Part of a small language model's weights.
Size: width 128, 2 heads of 64, MLP 512 GELU, vocabulary 2048, 5.21M parameters.
Training: 315M tokens, 10518 steps.
Each number is 128 + 24 x the weight over the matrix's rms, rounded and kept within 0 to 255. Layers, rows and columns count from 0. Numbers have three digits each.

# q: layer 18 attention query, 128x128, rms 0.189, rows 0-10, columns 0-127
# k: layer 18 attention key, 128x128, rms 0.187, rows 0-9, columns 0-127
q0:105126141150108096131122138145153141194120129112090104105156100091081122109136117160111151185132129145143144115142127131107139153147111095116115121143130121146167096141107141134129112114104135148151153131166137111141112109174140127117144111163100135132114136140152078161145145176113126092105157131112134180155152122139138161138124155142124178122127085105181115134141125149155142066140
k0:133120147143117112098134153134166106145129140136106109100119120084095125126165122147127129133145129137096141089155125110103114154135119087119097131099115137120163105127123138114119112117111121157147158116169112126112094158128140121131143100145081149092121126140170098168146107160159141090090133113114154160156134109131141131139119143134094161116150110108201133128160114173142155061158
q1:122180116046139115103128160126101117120133115141110130112137110112131131117132144147135158132141124150100145139110114161139115114097141147131099077097127137113115140098079155131130126132118153123123132135132129138152129115120116136127117108118159183120131172118106152149149123153146130104146099127126118112146086159108113150120126135130106129104134116127137129116126155137163142154133
k1:107120094132132102135145150140086132134133124126124142108110106107116130157156139128122143139144144121115096116089120140126121095116148086114100078124123134134122145134081131131152124106138138150149110119113128121150113092137140104170161100133156145081126153129134123134230114152132148094128134107154091175085124130107106131124123094152119106142130115120147136137137135159165115121145
q2:098157156077145111114150103108165117074128153110138147113109122131096092149117181117114143140137141124113109108137119150188124105117123116137086131101149136105141076110117133131107119090101138091162125105151136154135137118083127125094125126131158143119099147121126142132111110131122127109116102115116111104132099134161116143167153145109122143123142144094106092098138133201110147126120
k2:113147106095143095127159114135141131095115132119130118143138093123100095147110185099121133150100156136111105123121126134177149130110135121123108126127154131120142104134103139128150117105110111087146118117132117132111148091125125128146129151154154124109123115132115157120107112143126140109113144092115084150139106173197111136173108137096148135150131149089119101125138141186105113142121
q3:159148160118116140160090180129106151168131149134086131167090128139126143158092083118115120119133138093149120160176102160106117095141122139112111139129124125118098169094111163144185148105111092116183128134119106170103150176129119128133126142154116058097147145105122108142107145151149109137156155172161122101095106145058111127129061095110145123136125086210093167152074147091113111113199
k3:116115145130102107160119152097122139125121143113079111161118116108154132145092111135120123097119147116166124172132092166141144129127109119115123107136149118117084173103127127136175131130110093133139132149135116149107139157085142089140114185135128099097111108130131135118106135124141141129126123157163125120125101137111137126147111102104141135126135123175104152131089125122150125108186
q4:135106149119166118127141143112077130069184095130117135122150122097146138112106120134117130095120127180136136131121121123126138149141135104116124111150142147091132124132110143153103127143119138138092105104139135120060087142073127036097113090132095157140176116142134110167116074117096146133127116126104142098135105125144094112094162164176098117099119121092145113133128145094134141111102
k4:121099138130154127136113133127092146155154149123132111143119110129145141151134131134125132120141128141112110134127130101126169104111121121114093145140136138129138121156164128158103128123156149104122112135140111093101108150107097105108124109106103137134146122137143124143147115117112154139167131150150152097119100155179120139097163132157110101107115101131133140125127138143125108128132
q5:103140166075142127071146076084128130034134106138162126138154117142140137128097188147126169101107116141109141127120140105176105097097096136123096121117123143112103106112097131137134114152107152082087137104173124138115125155068088114091098121085130160151141148131109154116170096106138112140130057127106126094138087131120070157138118119159114102127166174073094089073149136185133144150118
k5:114126172115145118114143093101119122082128135120141156136147095116132121157124165126151162128105133117123109141135126104135114102124123104111128095126118137133126115125117118135133124158124152103109114134126096134118125144111129106113130128117147090146127144119106124091166107165153138141104101134137113126118112156134102108121149109158100105146123133106109100101146141138123135136123
q6:100093141109144141121109152133137139131102144140121131143118139125075151141183088150131131158140162169149119081127143155131111156124116098126116134101122115147181097115136146114122123120126129127190125146119151125154140146104098133095113111114098159146091122099159103131163114136097111143095163132140091159107092100132125103140162130113119132147110108125151139122116106173125131090126
k6:137180144106126162088118143132168137157113106132114131136101127095123143094167099128130153127167145164141143075140156132119095120126131148116178157078119129152162088080103153136122135129075113117152133158123134137136188123076126120117085144116113140137147103118145121127137135145146128142084159131104127127116118131110119102103137141112131130113130121112128138105142141140150150134144
q7:080106143142126163130133093119103125124152097149125171103128155152100131116131191141111165120159103142109135123141121140128135141141103127133130129173079124120124074113154146112139109119111158133142157132117079126154130126117128148132147114126074140126141112195166116150154113165122127144120078088140127141152118118125102156154141132132137141148102166091128127134147128128175134145114
k7:092111132126150128130117075139101136137163136151147160119129149136101114089114190139081171105150134126097130120164160101147141136134068111108130134152098128125109080117156154099130119117130158159112131113101070085144133144136131163151134146115082133124141116193171137162152108144148137133154091118118103141143142136159112129114141127127145090143109170102151164127138123121153096121121
q8:139122121103145171132112094125143136108149144131140128155114110102200148129149134129113134130137104113145115131148087145120117155140126140129091113133132145160111158113143137095116124157113107143094087109125123147099128111172142148147118130115134135120110136138117154132103098119130139132167098146120125146150127164113139135150124167153117151095148110120097146095141140094138140146153
k8:133120128139143159132113130120155147153122135159138150133113130129151153161148111123117128133123122102102071145138079141152143119141150109080107105136117123140157154137143150111130164156145089137103103120125128152132153129162086133164128117132159126096118138151126127144116118153157167118177141160174091185154143136092122121122119123145137134125158115125088172121135126093126130138098
q9:132140143101149121161118096094172129145128149160084101115127123113122127138105113184165165145172157093108154120088121106110124138144149115144114129111167139164122142136107125112141128148131151140118123091147145108116110154125154136131149117157126148099114157140127109148123123119125126142138096150146147130135139132088120158154092135136115118120138123108146110125128173106151175117120
k9:137145144128156135159118132112159150145141133119101085142144119119142146131145107157170146155145125116097100145070146080099129147156151114124110119126126137129145111125115154110164123169091111142119147136131146129133111155115161106090145100170112135124121136169106091133130117182133118126126141167138179142131147104103107125166103148111125094087139148130147133158178155108123149113086
q10:129126103087137150120112121125092120031167089109122092112160102102105136112099154128086112105138133169149125176167152125127175135116098103158110140142159145108128104129100187125132095096129126122114144134184086102112096135067112070073055119147087122155157142097080138167117109126122104131117110137088145082098105077136107158099120169130128107107109148101162099137099163164139108121170